Weights of a small GPT-style language model, trained from scratch on English Wikipedia: RMSNorm before each block.
Each number is 50 + 10 x the weight over its row's rms, rounded and kept within 0 to 99. Layers, rows and columns count from 0. The size before them is the row's rms in percent of the matrix's.

# layer 4 MLP gate, 1152x576, rms 0.0333, rows 406-422, columns 320-383
102:49 35 52 40 54 58 64 43 33 53 45 58 60 54 67 68 38 42 49 53 64 64 60 53 56 53 30 49 52 50 48 64 50 50 35 51 36 48 49 54 43 51 65 35 44 45 37 50 49 47 41 48 59 55 46 42 34 49 26 35 46 54 67 68
103:30 36 49 54 50 49 67 53 37 45 34 56 35 62 38 52 67 61 53 66 27 49 56 55 35 54 50 46 49 55 45 52 46 47 45 66 47 39 46 57 28 34 76 53 49 60 44 52 63 45 52 57 50 44 44 51 39 51 46 57 41 37 41 53
109:59 44 43 45 40 62 52 30 31 35 43 45 45 59 49 43 39 43 44 49 52 52 52 43 66 55 36 55 50 32 43 41 57 42 42 49 64 54 54 46 35 61 63 33 51 61 40 41 58 46 45 35 52 49 49 44 54 45 51 46 67 56 48 37
100:38 60 56 38 60 58 47 46 41 49 43 59 57 60 60 56 62 39 41 40 50 50 53 52 48 53 64 43 60 56 69 53 30 40 56 63 47 49 21 40 56 36 43 48 43 39 48 47 75 45 54 40 55 47 46 45 54 36 52 52 51 45 40 38
099:43 26 50 58 54 43 56 49 52 29 55 47 71 50 63 52 35 47 50 36 48 40 65 51 54 44 51 40 15 59 36 41 39 40 43 49 43 41 38 53 40 63 69 55 49 49 47 52 67 42 57 51 53 51 44 47 49 42 27 30 52 64 54 56
099:57 50 52 49 50 48 70 63 43 63 56 48 46 38 57 63 47 46 58 62 49 36 23 50 58 38 40 47 73 41 57 38 33 60 52 44 53 45 37 41 67 50 47 48 63 53 48 47 70 38 69 50 69 69 41 65 66 38 48 41 25 52 63 59
108:72 41 33 51 51 54 46 58 62 50 48 46 45 52 43 65 35 48 42 55 57 29 38 55 54 39 49 52 47 44 47 47 56 35 57 63 51 68 30 53 59 68 64 48 50 52 62 41 52 60 45 63 51 36 32 43 55 42 42 52 47 48 49 36
099:64 54 56 49 47 46 52 39 50 61 35 48 51 52 55 34 46 39 63 55 51 72 52 61 50 31 51 60 50 45 52 53 39 69 54 75 54 58 47 55 51 45 45 45 50 47 55 68 45 52 49 53 47 55 53 63 47 25 67 57 58 43 36 57
094:44 48 60 39 49 50 39 45 35 48 29 32 33 53 56 51 60 42 42 44 54 57 76 67 66 35 41 38 42 41 46 48 32 34 52 62 59 53 51 38 36 36 53 52 53 37 53 30 41 55 47 53 51 63 60 40 55 38 43 43 35 60 44 37
101:51 48 36 36 68 43 51 51 43 63 55 49 33 55 68 59 42 61 63 33 34 53 62 65 56 45 56 40 34 60 56 52 42 32 37 64 43 55 38 50 49 56 41 53 52 39 32 56 32 49 46 61 48 57 58 43 52 42 52 43 58 42 46 43
095:45 53 57 42 50 73 71 58 65 63 60 54 44 59 67 67 30 41 47 47 48 53 25 55 65 47 39 40 34 51 58 51 53 42 36 49 39 56 50 60 51 52 40 53 55 43 43 50 45 59 48 47 57 60 47 55 38 56 46 57 45 52 54 61
115:45 50 54 49 50 53 57 47 62 42 40 53 55 53 44 55 41 40 64 42 51 36 71 42 67 71 51 45 54 57 52 39 63 45 42 71 37 39 47 37 30 63 56 57 50 36 47 65 38 43 68 48 70 60 28 62 49 55 41 63 35 46 59 53
100:51 40 52 41 53 49 54 42 44 56 36 57 51 57 47 48 51 32 46 61 48 54 42 31 50 47 57 50 65 65 45 55 54 50 38 54 46 54 48 66 69 50 45 59 52 55 72 55 30 53 56 56 60 54 57 36 65 53 50 56 53 49 48 66
101:64 57 55 43 58 44 45 39 46 70 44 69 55 42 53 61 39 44 57 70 53 54 59 54 53 32 49 52 45 27 39 62 44 37 51 46 49 49 53 43 48 56 34 51 58 26 42 60 41 58 49 46 64 45 42 70 60 50 34 42 29 49 42 35
099:46 56 50 49 56 37 69 57 42 47 54 63 54 30 42 66 36 55 59 55 56 51 52 69 67 46 59 36 70 49 32 52 42 51 31 63 58 50 65 55 40 62 60 48 40 54 56 42 38 57 47 49 69 58 43 41 49 37 44 58 37 62 56 63
102:25 58 51 40 52 53 56 43 51 57 52 55 42 53 41 53 49 60 44 46 45 34 37 54 41 50 34 45 52 43 51 61 42 74 47 34 63 49 33 47 45 66 49 68 31 46 58 46 37 58 43 57 41 63 61 41 65 43 45 28 43 46 63 42
099:34 53 44 61 48 61 59 47 41 37 64 62 66 37 40 49 46 51 71 50 60 42 64 74 40 54 70 40 39 56 58 47 42 61 62 52 46 43 41 46 44 46 44 50 54 44 65 66 63 46 55 54 58 37 45 25 46 59 39 21 57 49 46 50
# layer 4 MLP up, 1152x576, rms 0.0321, rows 406-422, columns 320-383
098:57 56 54 59 69 46 47 73 36 56 64 44 55 68 59 49 37 44 46 58 46 38 42 38 60 52 47 40 44 56 49 55 44 48 52 50 46 46 54 37 44 35 41 58 52 43 42 50 49 46 41 51 60 57 53 49 73 30 37 51 41 61 46 55
104:40 49 51 44 52 40 62 34 42 63 47 60 62 41 45 55 48 39 60 52 57 47 46 36 41 41 52 35 49 30 65 52 52 54 40 52 63 47 44 51 36 57 43 45 65 59 49 47 48 54 52 44 69 49 58 62 47 51 46 38 66 52 46 61
106:48 46 53 56 42 66 35 55 43 32 49 41 37 48 42 64 47 51 47 53 51 49 44 52 56 40 31 58 63 45 59 60 49 43 63 60 39 42 46 39 64 38 36 40 37 60 43 28 44 60 39 22 43 51 34 46 36 63 43 39 52 54 54 42
101:52 39 49 24 59 58 44 49 43 36 41 40 56 57 48 54 44 54 51 44 57 65 43 59 59 66 49 59 53 41 47 52 59 52 64 60 58 56 56 54 54 54 47 59 49 45 45 50 33 61 39 50 56 40 21 40 50 41 66 38 43 50 40 43
102:48 40 65 38 48 42 47 52 55 52 57 37 54 62 49 55 28 30 61 40 54 51 57 47 54 40 40 49 34 45 58 37 47 61 58 60 61 65 56 44 33 62 57 51 51 41 54 41 57 32 40 35 40 45 57 71 63 51 58 55 61 52 44 50
101:55 43 49 56 43 55 68 41 32 34 61 56 50 60 48 36 58 53 33 35 44 69 42 47 40 54 69 51 39 58 46 44 39 37 45 60 62 51 34 49 26 68 62 43 46 69 49 43 52 37 38 48 40 48 51 51 69 44 50 49 42 32 45 59
103:54 51 47 57 53 37 38 47 54 64 50 49 38 47 47 43 50 48 65 36 46 32 61 69 58 39 56 51 71 35 65 57 54 61 37 57 43 44 22 47 39 64 55 51 42 35 58 45 49 59 38 51 52 52 55 53 70 22 56 62 34 45 52 62
097:58 36 39 51 45 36 48 57 57 42 55 44 61 55 49 52 45 43 41 40 44 40 47 55 58 54 62 51 48 58 51 70 48 49 52 42 60 48 62 57 53 46 35 42 43 56 42 50 57 51 64 50 59 65 57 67 68 41 44 52 48 35 33 55
094:49 62 55 56 55 53 52 48 56 36 46 42 57 58 37 63 33 41 44 46 49 23 60 45 42 49 62 49 50 54 53 53 61 64 50 51 50 55 40 64 39 47 52 46 66 49 48 55 53 47 53 54 59 46 51 31 70 53 38 44 51 75 53 40
099:55 71 61 41 50 43 58 52 47 41 52 61 46 60 49 53 58 75 50 35 57 49 38 60 43 65 42 31 57 45 58 45 48 45 47 37 39 54 58 46 49 48 61 51 47 64 58 61 34 48 55 45 47 44 44 53 47 24 57 52 44 50 65 47
097:54 47 49 50 45 56 54 42 58 52 41 47 46 46 45 50 66 56 46 45 48 52 58 66 48 52 34 62 43 39 48 41 39 53 63 42 54 52 62 54 56 45 35 54 59 33 34 41 55 57 48 62 73 53 48 60 49 45 42 29 42 55 40 47
105:58 64 47 51 57 50 41 42 36 41 32 34 42 49 58 42 52 46 55 50 52 59 51 47 49 49 56 71 58 32 49 28 62 57 45 48 56 54 67 57 45 45 57 52 50 62 47 42 51 52 34 44 29 42 67 33 40 30 46 61 78 36 47 57
101:45 42 39 38 49 39 30 54 57 47 46 59 57 67 50 57 42 57 46 39 62 34 61 62 34 48 48 54 52 55 43 49 60 52 72 50 63 50 68 54 54 58 41 51 60 50 57 36 56 58 71 41 49 40 54 30 54 46 53 46 60 60 61 62
102:45 38 49 57 43 52 48 46 50 64 47 30 38 62 56 52 42 44 43 43 51 65 47 48 33 64 53 65 46 52 40 48 62 45 30 61 59 45 43 49 62 63 52 59 47 40 47 59 52 48 56 32 58 50 51 48 43 69 52 57 45 48 39 40
095:74 68 62 48 47 60 62 46 54 48 38 45 52 57 38 60 45 47 77 37 60 52 35 65 55 49 48 54 38 48 50 60 66 50 49 58 39 36 43 37 40 60 50 51 68 58 66 44 50 39 58 62 62 58 39 59 61 36 27 49 55 52 55 48
094:46 55 73 52 59 58 56 33 45 52 47 59 50 49 71 49 64 38 40 50 37 40 44 54 41 60 57 49 61 61 43 49 43 61 30 43 71 48 57 62 56 59 49 40 61 29 45 44 37 61 69 63 55 58 42 50 40 50 39 44 43 68 65 37
104:42 46 75 54 54 59 53 58 42 34 36 64 27 53 53 53 49 59 40 45 49 53 33 56 70 43 60 48 47 62 58 42 65 38 49 63 33 61 42 46 34 43 51 55 54 41 39 41 53 38 56 56 54 49 64 59 50 44 37 63 64 45 42 68
# layer 4 MLP down (transposed), 1152x576, rms 0.0255, rows 406-422, columns 320-383
100:44 44 50 55 55 59 41 56 39 61 35 49 60 52 55 51 46 45 56 35 57 42 63 63 45 70 63 67 60 38 54 54 47 48 57 60 45 37 45 64 52 42 48 53 69 58 71 60 48 47 54 44 58 55 60 44 59 50 46 35 45 58 54 58
104:45 38 53 44 61 57 69 49 43 67 44 42 44 44 56 25 44 53 64 44 53 51 64 54 49 55 48 76 49 65 53 29 55 57 59 58 45 60 52 45 43 46 42 51 25 53 41 52 39 56 47 61 49 50 59 63 47 50 61 61 44 55 43 69
104:45 61 45 51 50 50 41 43 45 51 60 37 51 42 66 41 56 48 43 48 36 43 24 49 57 58 48 37 45 53 45 59 57 59 62 61 63 65 38 38 50 52 48 44 55 57 53 58 46 65 45 38 49 53 41 66 30 51 40 43 53 52 37 57
102:31 72 43 55 57 58 41 69 49 40 58 39 53 47 50 22 58 60 51 53 39 28 43 45 62 48 45 33 44 52 43 42 35 67 34 44 55 54 51 48 47 41 51 42 31 48 38 69 68 51 52 54 52 58 44 51 59 49 38 67 49 61 50 56
103:54 47 46 39 26 47 46 37 58 25 42 51 43 39 58 53 31 47 60 65 41 55 66 44 64 46 56 41 54 50 52 53 52 47 49 57 57 37 54 40 39 49 51 54 43 51 55 66 41 53 63 57 43 64 63 55 38 63 54 44 42 40 28 44
101:46 54 54 52 44 34 58 63 38 45 44 71 67 50 64 51 40 46 42 65 57 55 55 62 49 41 48 48 59 45 45 36 51 48 58 53 47 52 56 46 56 29 70 45 38 51 60 59 62 45 47 50 31 55 47 60 64 57 40 47 38 53 36 50
104:63 57 47 33 65 57 38 54 42 45 51 44 52 56 30 46 58 52 37 41 63 32 45 57 33 49 52 59 60 54 60 46 54 53 48 58 36 44 48 61 46 55 65 33 40 52 53 43 63 55 26 70 51 56 51 49 56 49 53 38 34 64 54 43
100:52 53 41 51 39 49 61 66 48 49 43 46 49 57 82 33 47 39 50 43 59 45 52 50 45 58 48 43 43 45 51 54 58 50 55 74 57 69 62 42 58 20 36 40 50 55 45 58 48 55 48 59 57 55 73 51 50 38 48 52 55 41 32 47
096:65 58 58 62 72 55 48 39 36 42 38 54 49 39 55 47 52 35 35 68 56 56 60 44 49 61 25 27 45 59 34 65 44 45 40 35 64 55 53 61 64 47 57 37 40 44 27 33 48 57 34 52 37 50 65 37 50 44 39 51 50 35 49 48
100:39 51 45 55 63 57 43 46 60 62 53 53 60 49 31 65 60 46 28 61 54 43 35 31 48 55 38 54 51 46 37 57 54 52 47 54 65 46 51 53 62 44 40 54 47 53 50 47 36 45 54 62 46 41 57 58 51 58 41 36 46 38 55 43
099:53 46 46 40 61 49 48 56 52 45 60 63 63 40 54 41 52 51 51 47 43 57 44 55 64 35 54 50 51 53 63 43 51 47 47 54 53 44 41 58 40 54 36 52 56 45 45 63 71 37 51 59 62 49 44 53 39 59 43 51 44 44 63 40
103:52 47 41 56 68 49 59 40 45 45 63 35 65 53 54 48 45 45 52 46 57 57 60 40 33 53 54 61 42 57 45 49 57 53 37 58 57 37 38 53 67 45 47 48 44 53 78 41 40 57 42 57 49 44 66 53 50 48 42 61 64 42 41 64
103:52 56 44 61 50 46 38 70 63 55 58 57 59 55 55 38 67 49 67 50 53 65 57 45 44 30 52 54 39 44 56 58 57 55 59 50 60 50 31 58 63 44 51 47 56 53 73 57 55 40 49 51 59 49 52 61 64 62 42 44 57 57 61 43
104:52 63 62 62 51 59 50 72 51 43 37 66 53 37 56 56 68 60 64 48 50 63 51 46 57 54 36 29 63 40 73 53 55 32 55 57 47 48 59 32 49 63 46 63 67 59 41 54 38 64 45 52 43 50 50 53 66 55 48 36 38 54 49 70
100:55 54 49 40 49 48 52 38 44 54 55 69 52 40 59 49 69 51 50 50 38 47 60 67 68 58 57 35 23 55 60 60 51 55 42 39 61 51 50 58 56 49 41 44 40 40 45 38 45 32 54 56 48 51 44 53 28 56 46 52 59 44 47 60
102:35 50 73 48 58 51 50 42 41 52 59 46 44 55 69 46 50 53 40 49 28 41 41 58 51 49 60 31 44 39 59 46 43 50 51 54 58 66 59 54 78 53 32 43 55 52 55 70 57 45 37 39 67 61 63 61 45 48 50 37 45 63 59 45
104:35 48 55 44 29 49 50 25 58 60 41 56 41 57 34 54 52 49 34 53 54 37 59 44 54 57 28 65 57 50 60 46 52 57 26 38 59 61 61 63 52 60 62 55 65 57 50 46 35 56 42 54 36 48 55 62 61 37 39 46 41 48 71 51